config = dict(
    num_hidden_layers=14,
    hidden_size=384,
    num_attention_heads=6,
    num_key_value_heads=6,
    head_dim=64,
    intermediate_size=1536,
    vocab_size=7675,
    hidden_act='squared_relu',
    norm='rmsnorm',
    norm_place='pre',
    norm_eps=1e-06,
    positions='rope',
    rope_theta=10000.0,
    rope_fraction=0.75,
    qk_norm=True,
    attn_scale=0.125,
    bias='none',
    tie_word_embeddings=True,
    parallel_block=False,
    extras=['norms scaled by depth', 'capped logits'],
    init='trunc',
    init_std_qkv=0.0252,
    init_std_o=0.0252,
    init_std_up=0.0252,
    init_std_down=0.0,
    optimizer='muon_variant',
    learning_rate=0.00823,
    lr_mult_qkv=0.4,
    lr_mult_o=4.0,
    beta1=0.95,
    lr_head=0.0104,
    warmup_steps=0,
    schedule='wsd',
    decay_fraction=0.651,
    decay_shape='linear',
    final_lr_fraction=0.1,
    batch_tokens=[16384, 32768, 49152],
    max_seq_len=2048,
    doc_mask=True,
    train_tokens=303100000,
    max_steps=9368,
    dataset='wikipedia_en',
)
Each number is 200 + 40 x the weight over the matrix's rms, rounded and kept within 0 to 999. Layers, rows and columns count from 0.

# layer 4 attention value, 384x384, rms 0.057, rows 347-374, columns 0-127
207,142,232,245,219,103,156,267,196,150,208,169,177,185,285,149,172,168,119,140,203,220,200,143,214,165,296,232,197,191,234,177,196,185,170,163,131,186,180,226,140,168,274,184,297,161,305,183,89,183,96,204,165,225,218,196,214,100,249,294,207,245,159,224,213,221,213,176,237,235,177,245,295,249,199,245,207,249,234,151,194,218,186,187,208,231,163,310,222,203,211,149,229,227,202,247,224,186,245,141,308,267,181,286,191,152,164,219,232,177,169,174,181,189,190,162,121,220,128,141,195,194,232,162,108,161,233,138
143,142,202,124,214,271,221,267,203,215,186,219,242,177,179,193,215,179,80,177,166,156,125,214,194,211,135,182,194,202,299,161,230,125,197,271,246,176,255,207,154,147,165,259,153,221,137,154,147,235,90,234,165,194,180,217,243,210,245,203,175,287,174,138,203,175,250,192,216,238,126,297,293,208,161,185,143,246,186,236,277,217,231,169,224,214,192,140,172,162,198,125,212,157,188,240,140,286,247,270,156,212,215,217,212,212,125,138,265,224,270,228,198,169,199,296,147,200,168,201,236,173,236,163,155,170,185,201
209,132,242,203,166,204,159,249,227,233,255,116,147,190,276,206,278,179,152,270,314,242,162,193,208,189,220,230,136,169,168,182,160,288,189,179,175,114,158,188,258,190,141,171,241,156,273,176,251,207,229,211,221,243,196,220,181,153,195,222,214,182,199,190,185,188,206,234,216,194,145,220,247,172,200,201,226,198,235,153,134,182,239,119,248,215,196,101,167,254,200,191,164,140,217,231,230,185,207,258,238,206,195,226,190,261,287,219,162,159,173,97,203,111,235,164,161,234,199,272,167,211,188,240,176,196,260,151
157,230,184,159,235,168,288,235,190,201,196,155,203,226,132,144,199,178,205,201,211,176,168,221,231,267,236,243,194,187,192,221,243,254,192,199,216,143,186,189,128,226,184,244,187,194,138,133,216,221,186,124,237,132,149,179,152,234,223,156,192,303,297,253,216,191,211,182,242,240,205,187,169,159,242,247,202,92,185,272,182,189,225,185,171,250,203,284,172,280,229,255,183,202,190,207,220,293,214,127,171,238,154,197,251,299,134,218,201,134,202,176,220,176,103,185,148,218,223,244,195,196,232,183,231,157,239,158
240,189,248,269,198,188,217,205,201,224,228,168,151,207,205,299,242,164,207,201,165,208,112,146,147,209,225,170,191,230,217,230,211,200,316,230,188,231,169,288,153,158,247,212,239,242,218,189,253,178,135,198,193,190,142,206,192,113,211,155,200,231,100,147,165,247,209,188,154,152,244,211,216,182,161,179,189,257,221,175,213,230,228,236,260,169,193,226,187,179,247,173,168,153,212,218,162,144,215,252,180,125,183,224,274,203,186,265,174,142,260,191,135,215,164,109,154,215,220,223,124,206,133,259,126,188,203,162
148,258,216,175,186,224,209,187,174,290,124,242,216,192,103,270,166,220,193,182,142,149,166,164,185,155,207,232,227,188,204,275,193,143,118,183,168,154,169,167,172,152,202,165,234,140,198,251,116,207,253,166,146,220,202,226,232,173,179,280,201,203,152,176,178,196,267,198,259,212,175,146,168,190,223,190,178,242,237,220,150,276,198,181,135,137,262,129,245,150,165,237,285,245,268,173,240,199,173,222,185,175,204,149,268,142,175,206,117,238,222,140,238,212,157,183,192,249,244,192,202,194,149,216,138,205,218,196
257,244,171,177,153,216,208,256,230,163,203,223,215,200,170,231,161,238,135,125,233,210,137,182,194,155,230,175,188,235,212,230,200,155,171,211,221,242,189,195,121,260,124,215,194,283,191,207,132,265,240,193,252,267,247,183,203,209,221,249,268,243,144,192,202,187,241,166,203,220,196,173,178,254,141,186,139,181,205,214,243,193,149,202,121,229,225,251,260,162,168,271,173,209,158,207,190,283,228,300,223,190,142,210,171,160,211,164,253,192,236,209,173,257,113,125,130,230,159,193,284,184,134,173,252,193,261,168
185,139,187,179,202,159,183,186,189,135,185,254,181,219,211,296,240,219,166,252,191,250,223,189,243,84,166,197,214,192,133,190,223,243,216,251,203,190,283,290,271,161,255,181,246,171,172,271,155,168,201,203,165,203,140,223,203,215,232,214,223,228,135,245,247,185,210,181,264,162,186,188,232,173,201,251,202,214,215,151,213,213,199,194,253,165,175,152,238,182,208,197,231,140,257,192,207,191,167,248,236,210,232,261,268,199,261,219,201,233,128,216,195,208,219,220,226,162,222,222,244,184,232,232,218,262,217,339
156,224,246,138,233,216,251,129,220,160,203,191,165,183,248,216,239,128,148,173,222,229,223,141,213,232,238,168,179,242,155,181,231,201,159,215,143,150,197,188,160,309,197,145,182,216,207,212,213,171,146,178,216,140,265,207,180,139,234,175,247,131,206,193,254,263,255,237,203,231,232,257,194,227,251,198,204,301,227,177,121,173,167,128,148,288,183,197,164,267,180,188,259,166,191,230,204,187,243,223,161,305,168,231,175,231,128,231,271,266,182,120,200,106,159,182,188,142,160,181,153,235,179,225,154,234,266,190
227,172,221,188,225,152,264,234,190,183,154,225,202,182,229,164,210,207,203,256,287,230,130,194,210,179,310,152,95,175,269,243,176,149,189,168,276,225,265,204,267,188,215,181,161,266,172,234,238,139,210,134,166,98,238,220,142,206,179,218,193,155,250,199,227,215,173,193,183,88,158,170,233,130,246,214,105,163,176,188,202,128,175,230,250,256,217,206,174,220,178,249,238,114,175,185,247,199,216,235,250,193,218,149,266,158,210,164,218,175,251,184,166,284,249,210,239,151,147,209,210,180,203,120,154,261,229,211
236,150,126,205,135,221,204,132,161,270,248,188,189,113,192,160,250,173,180,255,206,122,231,202,270,256,128,215,119,219,227,197,188,166,210,137,196,251,331,230,190,154,258,234,185,173,202,226,125,205,254,168,196,136,157,227,206,286,192,211,287,130,158,288,220,159,155,233,170,210,141,136,135,235,167,217,194,206,220,207,178,209,254,233,217,136,239,255,187,181,154,150,223,139,249,304,187,204,216,267,217,185,183,256,155,164,261,177,169,218,255,334,156,193,208,211,232,272,164,176,149,220,222,162,209,203,228,154
200,268,159,134,227,125,205,226,214,201,176,179,190,264,295,154,177,241,188,182,182,178,204,202,220,181,126,210,206,241,180,179,143,183,230,204,227,138,228,169,230,266,115,161,160,184,210,202,180,182,299,212,223,220,141,185,257,229,202,243,174,199,230,134,233,242,182,210,272,219,217,221,224,215,197,124,232,171,207,211,312,190,231,139,213,174,213,239,255,240,213,236,215,232,203,170,175,211,189,140,162,226,156,212,212,200,182,190,213,286,187,245,123,234,153,203,144,75,307,205,272,103,127,194,246,154,244,220
283,217,172,194,207,253,269,202,146,148,227,184,112,217,174,155,150,147,198,201,202,142,224,281,170,256,251,186,222,158,183,130,215,243,220,204,174,214,207,221,240,208,228,160,254,199,276,97,146,224,135,181,130,171,171,149,160,211,181,130,206,234,217,222,261,144,216,188,227,213,196,143,231,235,163,204,270,291,218,153,193,157,247,228,204,197,217,182,239,148,198,143,192,123,154,212,115,204,224,220,193,212,226,192,157,106,138,181,220,157,214,169,198,165,214,146,245,204,219,193,110,211,189,203,187,165,236,198
225,169,220,260,239,174,223,150,144,182,176,104,172,154,236,211,222,187,273,271,225,262,190,211,270,205,155,232,237,213,153,287,209,128,247,128,215,185,293,268,236,185,183,199,263,237,193,160,229,157,251,106,172,183,196,140,215,245,210,212,249,141,239,255,172,146,250,192,221,257,190,203,186,242,213,226,184,173,184,171,155,201,216,231,228,167,307,140,186,170,195,197,171,188,173,205,187,211,272,236,311,235,173,203,183,180,240,216,277,217,275,235,274,189,142,131,169,308,144,203,154,215,219,277,201,234,215,196
186,218,263,229,205,245,213,194,223,150,143,209,243,306,135,212,275,160,195,195,192,133,207,156,226,224,183,213,165,180,191,238,178,163,173,149,160,125,206,208,231,204,243,220,222,178,219,226,204,224,220,83,229,129,294,224,183,172,169,167,178,191,173,269,169,269,229,169,286,200,151,176,181,204,221,117,175,151,258,206,185,89,261,253,155,178,229,174,244,212,196,130,268,186,237,193,164,195,266,247,195,226,152,210,231,297,185,156,176,131,218,177,161,260,159,227,188,256,149,200,190,167,222,171,154,302,232,180
229,214,257,211,183,310,209,141,239,176,181,177,130,236,222,202,139,186,153,237,140,188,151,210,242,223,172,182,177,160,248,162,240,240,257,183,236,147,218,259,163,104,140,145,245,228,116,201,200,139,227,198,147,189,203,223,191,179,335,225,277,201,216,209,187,188,173,194,124,204,258,330,227,239,185,248,145,163,263,191,175,205,189,221,145,162,236,201,133,229,190,196,175,167,222,166,189,183,199,178,240,242,294,244,236,140,215,289,280,220,181,156,226,206,219,190,230,192,116,156,168,253,167,196,212,106,219,208
209,239,179,274,139,210,208,192,180,227,299,224,206,209,170,213,191,171,227,200,168,210,242,265,215,211,194,256,234,245,293,224,177,227,227,197,167,201,248,162,154,126,248,236,285,213,191,196,191,205,206,112,269,196,177,165,205,193,227,224,174,174,198,315,196,211,205,271,270,234,146,152,200,193,220,180,173,169,203,202,193,193,129,227,187,133,171,279,213,242,146,216,234,151,202,186,210,286,171,220,214,185,164,167,171,159,254,181,196,111,169,201,224,171,174,171,248,200,144,188,294,230,160,168,222,148,245,199
173,212,215,219,198,140,136,195,251,238,185,206,257,173,122,241,129,249,234,169,292,239,186,193,220,253,230,216,258,273,167,127,206,192,229,154,219,242,129,237,210,232,232,204,285,174,239,193,156,195,224,119,283,209,181,206,159,180,288,177,178,187,250,182,261,138,195,215,132,235,208,133,215,201,189,165,233,179,258,222,175,196,181,158,267,235,208,182,183,233,195,209,149,188,241,182,228,122,237,115,200,195,232,242,185,210,185,225,162,236,252,249,243,235,197,179,229,168,214,132,118,196,296,190,228,202,236,177
169,323,159,217,168,247,140,133,185,220,239,203,180,130,301,162,309,129,148,209,166,258,198,168,174,226,238,221,231,269,202,257,185,212,197,227,149,186,181,176,238,178,105,177,103,154,150,186,123,176,294,280,189,175,163,198,184,139,261,272,219,194,158,203,246,209,202,205,181,122,281,197,171,187,243,240,245,234,146,228,270,171,240,182,198,200,225,189,98,208,208,202,259,224,188,211,164,201,156,184,213,193,177,222,228,149,191,201,220,201,209,213,199,201,231,264,211,152,142,233,170,253,164,95,242,152,152,196
198,215,184,157,145,312,232,182,204,228,159,156,269,215,239,158,154,190,202,150,218,264,212,160,212,166,205,228,145,183,237,103,240,210,215,159,187,207,166,189,171,198,212,274,212,137,237,276,301,218,215,239,245,182,136,197,242,128,166,200,263,171,127,190,190,165,258,172,215,137,195,184,133,182,252,232,213,195,206,219,150,270,190,251,143,180,195,153,218,137,181,176,205,138,134,140,179,106,97,171,169,114,209,204,173,277,177,187,199,258,179,219,225,253,172,190,236,181,171,229,254,171,232,207,151,179,98,222
221,167,206,219,199,198,188,206,151,254,198,211,130,156,208,237,195,136,192,231,100,256,215,255,237,199,152,256,151,205,200,157,175,244,188,210,209,184,211,251,162,163,264,273,142,226,216,155,265,176,235,156,149,240,121,203,221,206,242,170,264,223,205,103,144,234,167,228,161,249,136,296,186,175,216,208,291,188,226,191,206,183,228,291,124,197,168,244,237,185,163,186,209,167,137,214,154,267,239,173,176,193,218,126,152,155,205,207,257,152,237,196,105,170,192,162,231,182,174,142,167,86,150,104,223,231,200,240
171,135,216,216,146,232,226,180,195,194,113,167,258,190,178,293,159,211,293,183,143,117,198,226,204,114,111,261,229,271,281,176,190,154,192,240,200,169,79,139,174,231,155,149,163,171,190,155,168,139,188,260,155,172,182,129,264,145,210,184,185,223,185,233,207,240,238,184,232,179,244,172,183,152,168,201,223,163,226,250,227,213,194,187,228,249,159,203,162,190,206,173,208,151,161,216,140,203,152,108,155,146,285,231,195,191,161,189,141,211,207,224,216,281,111,154,104,177,131,236,305,208,234,191,255,168,216,175
114,276,233,186,224,188,110,189,215,223,177,194,252,245,159,193,180,200,89,190,270,261,210,147,236,265,174,158,206,140,143,207,175,219,186,155,207,197,245,214,82,217,174,150,179,260,340,186,309,262,257,145,248,130,212,255,253,136,137,200,164,115,179,189,215,124,78,175,131,169,236,209,215,131,209,265,126,156,262,243,273,181,187,202,283,221,243,219,145,211,135,260,142,342,252,177,240,274,224,166,171,229,181,180,109,218,225,216,241,170,145,168,216,174,205,237,193,182,260,277,283,233,168,238,176,156,235,169
199,158,261,241,150,178,169,258,164,92,160,151,177,148,136,167,175,146,187,255,147,171,239,214,267,185,260,229,195,263,210,229,235,312,181,207,161,136,177,213,157,196,159,262,209,221,130,188,245,189,158,218,232,167,225,133,274,221,286,202,244,257,231,243,197,261,189,198,251,187,203,162,194,152,254,182,256,191,198,230,212,230,202,151,162,212,232,204,196,135,226,189,180,179,203,210,165,239,184,193,169,205,135,275,180,251,193,148,196,240,212,231,209,180,153,189,128,240,177,179,185,221,185,150,188,209,252,185
163,207,240,211,229,159,218,220,242,301,219,129,192,83,216,176,178,234,215,197,284,175,226,140,223,113,197,182,113,222,225,220,156,194,255,205,247,199,198,170,216,145,176,185,197,183,162,316,161,205,206,173,152,226,225,250,143,144,142,266,212,250,131,251,262,203,213,298,249,217,207,216,158,298,199,136,187,207,240,230,150,194,156,269,191,128,162,211,193,258,210,191,227,184,314,214,134,163,191,158,225,108,97,263,201,179,262,149,120,221,206,254,161,160,164,208,256,158,212,197,118,163,212,164,232,233,112,165
172,141,222,259,213,186,159,230,199,185,155,171,228,237,222,176,139,202,273,197,172,92,143,224,191,258,152,132,291,196,201,279,216,232,91,174,201,159,160,183,213,244,85,242,258,238,229,221,182,199,183,158,241,208,242,227,200,201,259,158,282,188,167,227,245,208,130,143,229,201,176,254,232,231,169,205,98,165,142,254,211,284,130,184,217,170,193,231,208,191,199,212,188,174,270,103,176,233,200,170,193,219,256,286,123,213,177,179,202,211,237,208,219,240,200,156,251,202,223,162,244,230,174,249,203,212,153,167
133,135,179,165,218,228,197,244,143,198,164,212,219,238,174,131,211,171,122,209,184,204,153,208,322,114,194,172,169,268,174,176,223,151,216,202,227,179,137,209,165,209,162,262,209,243,103,209,171,44,129,265,211,174,192,174,158,194,217,123,220,216,194,270,285,191,188,226,217,304,192,254,151,160,226,173,173,166,203,221,243,250,201,161,169,177,177,228,150,141,182,209,207,186,231,212,152,212,196,150,220,224,197,209,161,184,230,182,177,156,177,244,167,212,233,138,141,165,161,235,206,239,158,128,216,148,200,112
294,160,182,237,172,209,190,223,186,187,209,183,215,143,226,106,208,175,205,256,215,119,223,184,136,175,199,212,205,129,126,247,175,217,95,192,277,196,245,219,210,253,237,203,256,176,260,134,168,246,148,162,169,163,180,174,179,195,261,154,224,146,202,154,151,206,256,258,268,203,202,248,171,92,243,116,112,193,144,164,118,161,231,240,260,198,204,137,226,180,278,118,214,275,245,197,193,187,238,134,321,158,141,155,143,233,126,176,191,261,137,203,186,157,173,212,234,146,214,231,193,214,225,185,259,222,71,224
# layer 4 attention output (transposed), 384x384, rms 0.459, rows 347-373, columns 0-127
125,183,186,248,268,198,186,200,241,193,163,162,174,220,219,199,225,206,181,197,253,279,227,128,256,216,225,212,222,156,250,212,225,226,228,167,190,217,167,213,220,212,221,165,147,263,168,245,211,219,207,235,199,188,239,183,181,200,121,166,170,195,202,203,145,207,197,128,198,208,193,247,152,194,203,213,172,178,176,158,286,155,227,203,249,241,187,182,138,195,247,152,245,178,216,196,193,202,200,176,235,222,218,189,185,154,206,208,286,190,214,225,183,261,214,262,194,157,246,110,243,332,130,248,145,276,123,242
123,272,206,114,215,201,252,281,125,193,275,251,150,161,188,170,227,178,195,177,175,185,156,216,158,245,211,115,104,91,222,190,148,217,204,154,154,188,187,210,233,187,221,101,188,241,127,266,267,269,163,132,195,204,190,164,194,168,205,210,162,212,162,200,188,308,271,261,190,222,180,153,201,228,204,167,147,208,168,228,261,232,254,180,230,270,249,179,191,149,177,181,197,205,181,219,166,236,242,201,250,242,171,265,178,166,193,182,192,242,229,240,218,196,217,227,222,261,200,162,217,181,171,278,195,258,182,201
206,320,130,223,210,199,146,235,255,250,247,188,256,163,180,184,206,162,166,269,226,285,223,250,189,140,252,250,182,219,237,250,247,243,248,249,217,231,217,204,179,212,212,208,219,135,265,112,217,154,155,138,190,215,162,143,191,152,204,200,243,216,227,188,158,210,240,231,179,221,183,188,164,246,249,196,279,212,206,214,302,162,201,198,153,205,226,117,274,256,244,304,155,148,133,254,199,177,218,222,251,181,196,247,171,141,244,206,211,236,248,209,221,185,121,213,211,166,154,232,241,274,245,231,125,224,192,169
186,199,172,198,272,157,137,219,164,154,234,283,151,159,245,160,119,203,241,197,214,270,156,174,154,164,204,236,238,193,198,203,188,244,154,210,238,166,243,168,247,226,206,166,219,222,180,122,242,241,194,194,214,219,177,222,210,150,172,207,226,221,229,247,250,227,240,214,208,275,181,190,182,159,192,156,174,121,164,192,203,121,252,225,144,218,233,153,226,207,150,252,192,188,218,220,193,221,162,158,212,201,108,64,269,182,247,241,225,255,122,190,277,221,257,143,210,259,198,175,174,163,223,255,170,243,220,241
218,231,144,188,103,162,128,158,232,186,152,119,171,224,180,230,239,159,227,134,251,317,187,158,221,245,175,259,255,207,252,243,246,280,234,139,216,152,240,178,183,182,111,161,256,219,208,162,158,233,134,91,224,172,73,252,177,191,295,213,256,200,224,203,215,173,211,171,171,238,182,213,184,227,266,222,185,142,164,233,170,132,288,236,157,160,244,187,206,145,146,131,211,187,199,270,185,150,218,178,220,245,239,225,179,207,239,272,164,137,253,262,228,142,181,176,173,177,178,230,210,252,158,216,179,203,196,201
200,241,176,242,201,196,255,168,157,217,221,206,267,248,188,215,195,203,141,203,238,170,184,237,264,203,184,158,171,209,259,161,141,125,171,186,201,207,254,173,170,206,219,273,206,164,182,242,129,272,183,204,182,183,265,175,286,173,159,213,197,190,220,221,175,212,202,212,136,217,224,162,214,179,188,241,237,189,243,195,184,171,228,155,178,166,222,235,170,111,230,231,232,150,222,215,205,182,226,207,188,250,203,244,211,185,261,260,159,142,166,239,185,159,232,249,167,237,190,270,145,175,137,171,261,171,236,203
277,153,156,244,177,211,232,236,139,250,199,215,191,211,184,157,142,196,170,121,148,231,200,172,205,205,185,228,184,82,190,139,236,216,177,236,185,181,242,246,192,309,101,216,248,149,216,167,168,191,127,248,248,152,217,198,257,194,211,194,193,293,243,182,127,163,229,188,263,192,229,200,290,218,180,238,221,204,169,168,174,171,245,102,175,159,178,178,239,202,209,278,129,104,308,184,197,198,283,196,216,257,156,299,198,183,207,219,310,208,211,95,159,221,156,178,173,189,255,186,168,315,195,135,188,256,219,222
217,222,144,220,140,221,194,183,141,167,239,260,138,265,149,198,198,216,238,214,197,177,161,186,199,213,251,201,180,272,175,191,202,150,158,164,179,258,164,243,192,249,267,193,163,246,177,165,179,218,169,178,149,185,195,194,150,271,126,230,214,246,183,183,146,224,238,230,265,156,188,158,215,216,237,263,219,257,168,234,213,207,219,140,187,148,140,206,178,181,191,189,160,215,198,179,231,205,208,180,201,197,219,140,141,106,177,228,125,213,246,137,157,231,236,267,191,226,213,244,210,231,246,168,134,204,166,127
123,180,228,213,230,176,132,158,239,176,188,211,218,213,202,242,157,237,183,161,220,254,171,288,170,176,192,246,168,205,257,220,214,231,237,150,191,223,252,201,242,225,185,235,181,240,226,160,196,206,217,274,288,236,231,283,210,138,174,205,169,178,257,291,186,199,62,249,176,245,264,187,162,180,224,171,165,268,187,184,161,187,236,172,189,176,190,188,251,244,234,226,239,216,127,146,212,178,178,235,250,227,160,271,252,229,238,178,246,209,182,210,87,234,198,254,196,211,211,163,208,299,198,201,125,171,224,224
188,239,190,299,272,254,216,191,178,221,198,255,263,260,214,202,177,200,178,240,177,151,172,176,181,184,162,161,224,255,201,87,194,178,212,165,204,215,126,163,217,170,226,182,228,195,187,206,193,194,224,238,277,175,146,215,286,169,235,190,181,157,187,234,242,185,185,217,178,130,222,250,207,267,220,184,184,236,225,214,187,215,252,265,191,249,199,210,194,205,178,233,157,233,210,196,190,198,177,244,219,236,146,177,208,154,341,160,249,256,195,163,200,150,221,174,261,214,274,224,130,168,178,122,213,280,211,185
243,178,183,154,260,168,223,139,165,206,293,248,138,188,239,180,227,254,250,272,231,212,211,223,142,210,239,122,165,226,231,202,226,117,201,208,227,161,217,243,203,233,188,227,202,121,164,189,203,188,203,177,123,201,264,202,204,208,248,162,257,178,61,228,264,96,233,217,256,177,206,216,211,214,214,158,186,226,131,195,229,141,183,128,106,178,171,200,295,165,252,223,234,205,124,80,207,205,172,280,259,212,206,212,179,170,268,108,187,205,203,186,217,206,141,220,204,268,129,180,216,202,137,182,131,200,172,201
225,176,129,222,250,173,210,238,99,179,237,202,183,347,284,192,133,132,184,194,298,203,219,171,296,171,201,115,212,246,266,208,234,150,184,193,293,271,188,146,192,249,152,163,156,183,209,247,197,208,274,126,210,192,172,186,288,265,152,196,256,293,229,182,235,194,115,210,167,235,107,176,160,249,232,312,256,190,148,198,187,172,239,192,173,250,187,224,248,209,187,206,130,204,176,234,223,115,140,176,234,187,257,229,246,139,125,250,253,261,242,200,136,321,197,193,134,143,225,131,200,243,271,206,149,273,167,186
280,262,217,264,163,191,181,182,184,180,226,263,234,178,206,267,183,176,194,190,151,249,233,275,224,214,158,193,204,222,298,150,179,145,250,209,141,194,183,151,240,214,219,221,252,251,187,186,169,171,165,225,155,189,177,197,104,222,169,196,234,170,172,274,177,228,168,187,241,132,126,187,234,277,207,194,169,142,195,184,251,186,224,187,180,127,202,179,154,122,163,106,200,108,296,151,217,236,225,122,241,183,203,189,236,203,241,227,148,223,230,138,249,193,299,141,188,267,206,208,197,274,240,237,201,232,290,183
215,157,224,201,205,178,292,168,220,186,244,176,135,211,182,252,196,136,237,135,156,241,192,199,215,247,171,201,183,156,223,219,230,227,124,228,183,238,244,295,197,187,208,204,167,160,138,185,181,187,218,175,182,256,190,213,138,205,240,221,224,226,201,211,226,181,216,213,190,210,239,224,191,142,215,187,213,217,190,258,196,90,132,212,205,201,183,109,227,240,177,196,232,200,239,222,137,204,234,224,128,215,241,89,181,220,228,179,234,233,178,135,209,236,219,147,196,217,196,157,267,201,220,288,140,281,242,204
177,220,257,199,267,187,243,192,195,207,191,277,146,221,120,236,252,154,243,213,204,214,146,259,218,225,149,150,165,232,155,280,220,180,220,178,179,161,263,225,111,149,144,198,272,148,254,218,224,199,224,210,265,204,206,287,282,235,274,169,234,150,253,197,252,209,241,187,216,235,178,156,165,133,203,215,200,197,251,180,184,170,207,187,184,210,163,252,194,177,199,230,195,226,177,207,254,259,199,201,282,165,261,182,203,227,266,224,117,288,275,144,209,165,233,209,110,202,227,150,238,262,182,215,274,216,228,167
190,171,210,234,161,232,253,158,184,157,184,167,152,232,184,251,230,104,148,330,206,214,211,193,206,254,124,247,180,123,243,120,235,189,189,168,252,206,199,238,182,227,181,167,193,183,140,148,217,161,143,173,200,143,160,266,145,203,276,188,225,220,298,174,117,234,158,263,139,209,216,241,175,179,245,167,227,230,150,181,176,170,256,183,147,142,258,207,109,203,185,189,185,200,281,196,164,226,223,217,178,196,304,185,214,198,231,264,163,246,213,171,192,270,167,244,258,194,161,132,152,195,90,244,171,156,251,235
214,171,198,232,189,198,279,149,119,186,209,182,200,208,233,166,235,197,207,246,152,167,167,294,228,212,199,160,176,182,179,239,225,140,145,223,184,146,265,251,221,185,165,271,230,135,212,230,174,177,192,162,196,227,221,143,155,234,209,173,260,201,219,268,241,209,180,206,255,203,129,205,143,202,167,247,118,134,185,180,181,182,248,203,246,249,248,199,183,181,210,192,218,214,126,248,124,140,172,229,245,93,122,266,147,182,203,231,275,156,168,242,201,233,173,197,143,174,175,182,172,210,134,165,154,199,230,248
228,209,215,228,199,243,156,189,134,225,221,176,217,173,77,174,175,203,188,190,297,231,206,188,230,206,168,190,172,253,161,148,238,126,200,205,209,218,185,258,218,220,207,163,212,151,121,204,140,212,221,169,197,215,247,162,195,178,222,173,154,151,268,197,211,220,174,231,167,229,189,264,179,237,244,199,190,183,212,245,206,219,227,151,154,238,137,159,193,207,222,195,188,192,215,137,138,191,141,201,157,215,235,210,177,240,180,178,216,174,145,156,157,137,190,161,240,236,205,205,137,138,193,183,224,278,282,207
293,179,273,190,236,181,188,226,323,223,184,207,178,196,170,234,223,254,119,238,150,166,154,230,208,211,183,189,288,176,305,190,189,256,200,193,141,230,186,173,221,214,136,150,176,193,268,240,182,225,159,241,156,233,176,238,278,191,250,178,244,284,169,266,155,198,150,268,267,185,166,194,150,172,205,285,165,197,160,224,202,141,236,202,155,182,172,237,208,172,238,114,173,178,240,247,212,233,217,158,148,149,224,267,244,181,208,103,162,227,203,227,257,130,198,131,255,166,228,224,169,234,232,216,170,156,250,267
207,271,261,207,219,274,174,123,165,184,196,140,195,259,166,174,227,278,218,218,199,188,245,147,236,125,195,241,213,81,194,172,190,224,197,205,243,159,225,119,194,189,137,212,172,58,209,302,216,204,273,232,236,161,200,126,164,148,167,127,179,248,193,196,224,203,180,130,277,153,245,241,207,221,174,170,112,177,214,307,252,201,254,300,172,198,180,160,227,224,149,222,227,207,209,195,222,219,206,173,216,232,230,218,186,170,275,166,203,240,155,213,142,170,177,200,259,223,154,265,221,193,175,184,191,82,255,222
205,159,207,290,121,179,230,130,227,232,153,187,78,225,227,181,219,189,227,214,242,128,212,211,176,221,168,240,221,136,295,214,198,190,229,216,211,158,215,198,267,214,150,150,164,180,222,173,193,173,173,163,122,156,200,252,84,121,225,127,227,189,179,161,93,244,218,269,191,209,227,260,151,216,144,132,291,231,164,158,194,231,161,244,208,234,204,191,182,237,176,297,221,127,216,149,233,194,190,137,170,211,225,170,254,163,200,245,182,247,136,220,206,225,197,177,215,258,209,204,208,161,196,135,219,243,182,183
195,157,198,234,103,201,250,218,179,170,206,201,273,137,315,168,186,101,213,108,153,225,250,201,191,218,263,210,218,201,208,192,192,155,160,149,167,197,218,167,143,229,162,192,100,145,182,244,130,259,242,162,287,257,255,204,224,176,233,207,226,246,230,211,184,137,204,158,215,197,258,177,147,260,206,221,251,181,173,164,151,226,239,226,200,193,200,295,167,265,207,125,235,214,219,176,171,211,160,193,254,216,208,145,147,158,179,163,208,315,118,256,267,212,170,234,241,234,116,227,227,219,272,245,227,240,186,161
168,194,188,205,272,213,200,213,282,198,186,177,147,173,226,182,198,214,151,283,213,149,162,187,100,252,198,60,241,196,202,246,174,137,204,221,219,238,244,213,194,173,187,203,307,180,256,189,202,193,215,267,279,229,157,181,172,141,142,204,194,167,168,181,166,224,174,191,138,174,185,131,293,110,162,175,81,127,155,139,180,222,222,158,104,276,124,177,152,219,184,207,189,222,189,146,167,145,194,177,195,200,219,190,196,240,247,120,230,203,177,226,222,186,230,194,190,148,269,181,178,157,231,196,123,232,191,214
127,156,224,197,184,146,187,240,190,142,237,188,190,258,215,219,183,257,107,241,188,292,151,168,141,162,129,210,266,189,212,180,203,220,180,240,256,245,181,286,151,160,208,210,267,223,249,176,196,253,181,164,217,292,215,145,254,207,234,208,205,225,171,228,265,190,223,122,193,191,178,229,155,190,216,198,247,101,254,233,167,265,154,179,195,215,204,178,220,148,220,157,165,173,239,133,200,240,248,127,291,184,195,198,218,241,167,122,214,249,197,152,249,272,133,189,215,210,158,156,212,290,146,224,194,216,175,219
175,215,156,170,195,206,134,192,216,176,162,232,222,200,215,173,232,235,181,221,287,267,219,74,204,208,208,186,194,176,193,171,229,159,177,215,228,195,202,271,136,251,180,206,205,197,253,221,183,172,152,243,245,151,205,181,189,169,196,207,271,164,110,229,216,173,178,213,201,215,214,270,195,187,157,150,220,193,120,223,251,244,198,237,186,181,255,210,235,260,136,148,108,244,262,220,306,230,118,189,180,200,182,255,181,259,204,110,175,233,148,191,134,121,191,248,168,244,77,165,194,286,186,137,218,212,184,198
228,216,205,180,156,189,237,180,208,140,256,93,168,145,142,210,167,176,126,160,121,240,206,117,135,254,117,159,239,212,217,200,252,229,208,142,135,152,153,316,125,134,247,199,213,217,170,162,195,191,193,221,203,189,247,127,286,201,105,257,204,223,185,150,174,139,225,169,200,199,190,169,109,228,246,155,235,191,240,155,227,194,160,109,240,164,223,278,179,179,231,161,235,266,225,137,117,195,189,274,188,179,137,306,120,154,158,194,191,227,225,194,253,229,213,146,252,236,150,172,198,156,181,199,272,195,110,227
253,176,140,212,212,120,198,156,242,176,235,172,117,237,217,169,215,218,95,156,265,261,168,142,248,220,231,190,174,143,116,164,129,280,206,175,283,152,223,154,134,140,221,180,195,245,239,207,253,152,152,179,100,194,270,214,255,294,161,188,160,181,198,299,118,171,178,173,229,266,205,156,241,194,245,187,198,217,182,164,241,183,109,260,151,218,168,177,168,286,174,221,198,200,186,295,143,209,166,185,248,211,218,253,188,196,247,219,192,189,166,236,187,276,186,287,214,187,171,196,227,247,154,141,239,243,143,196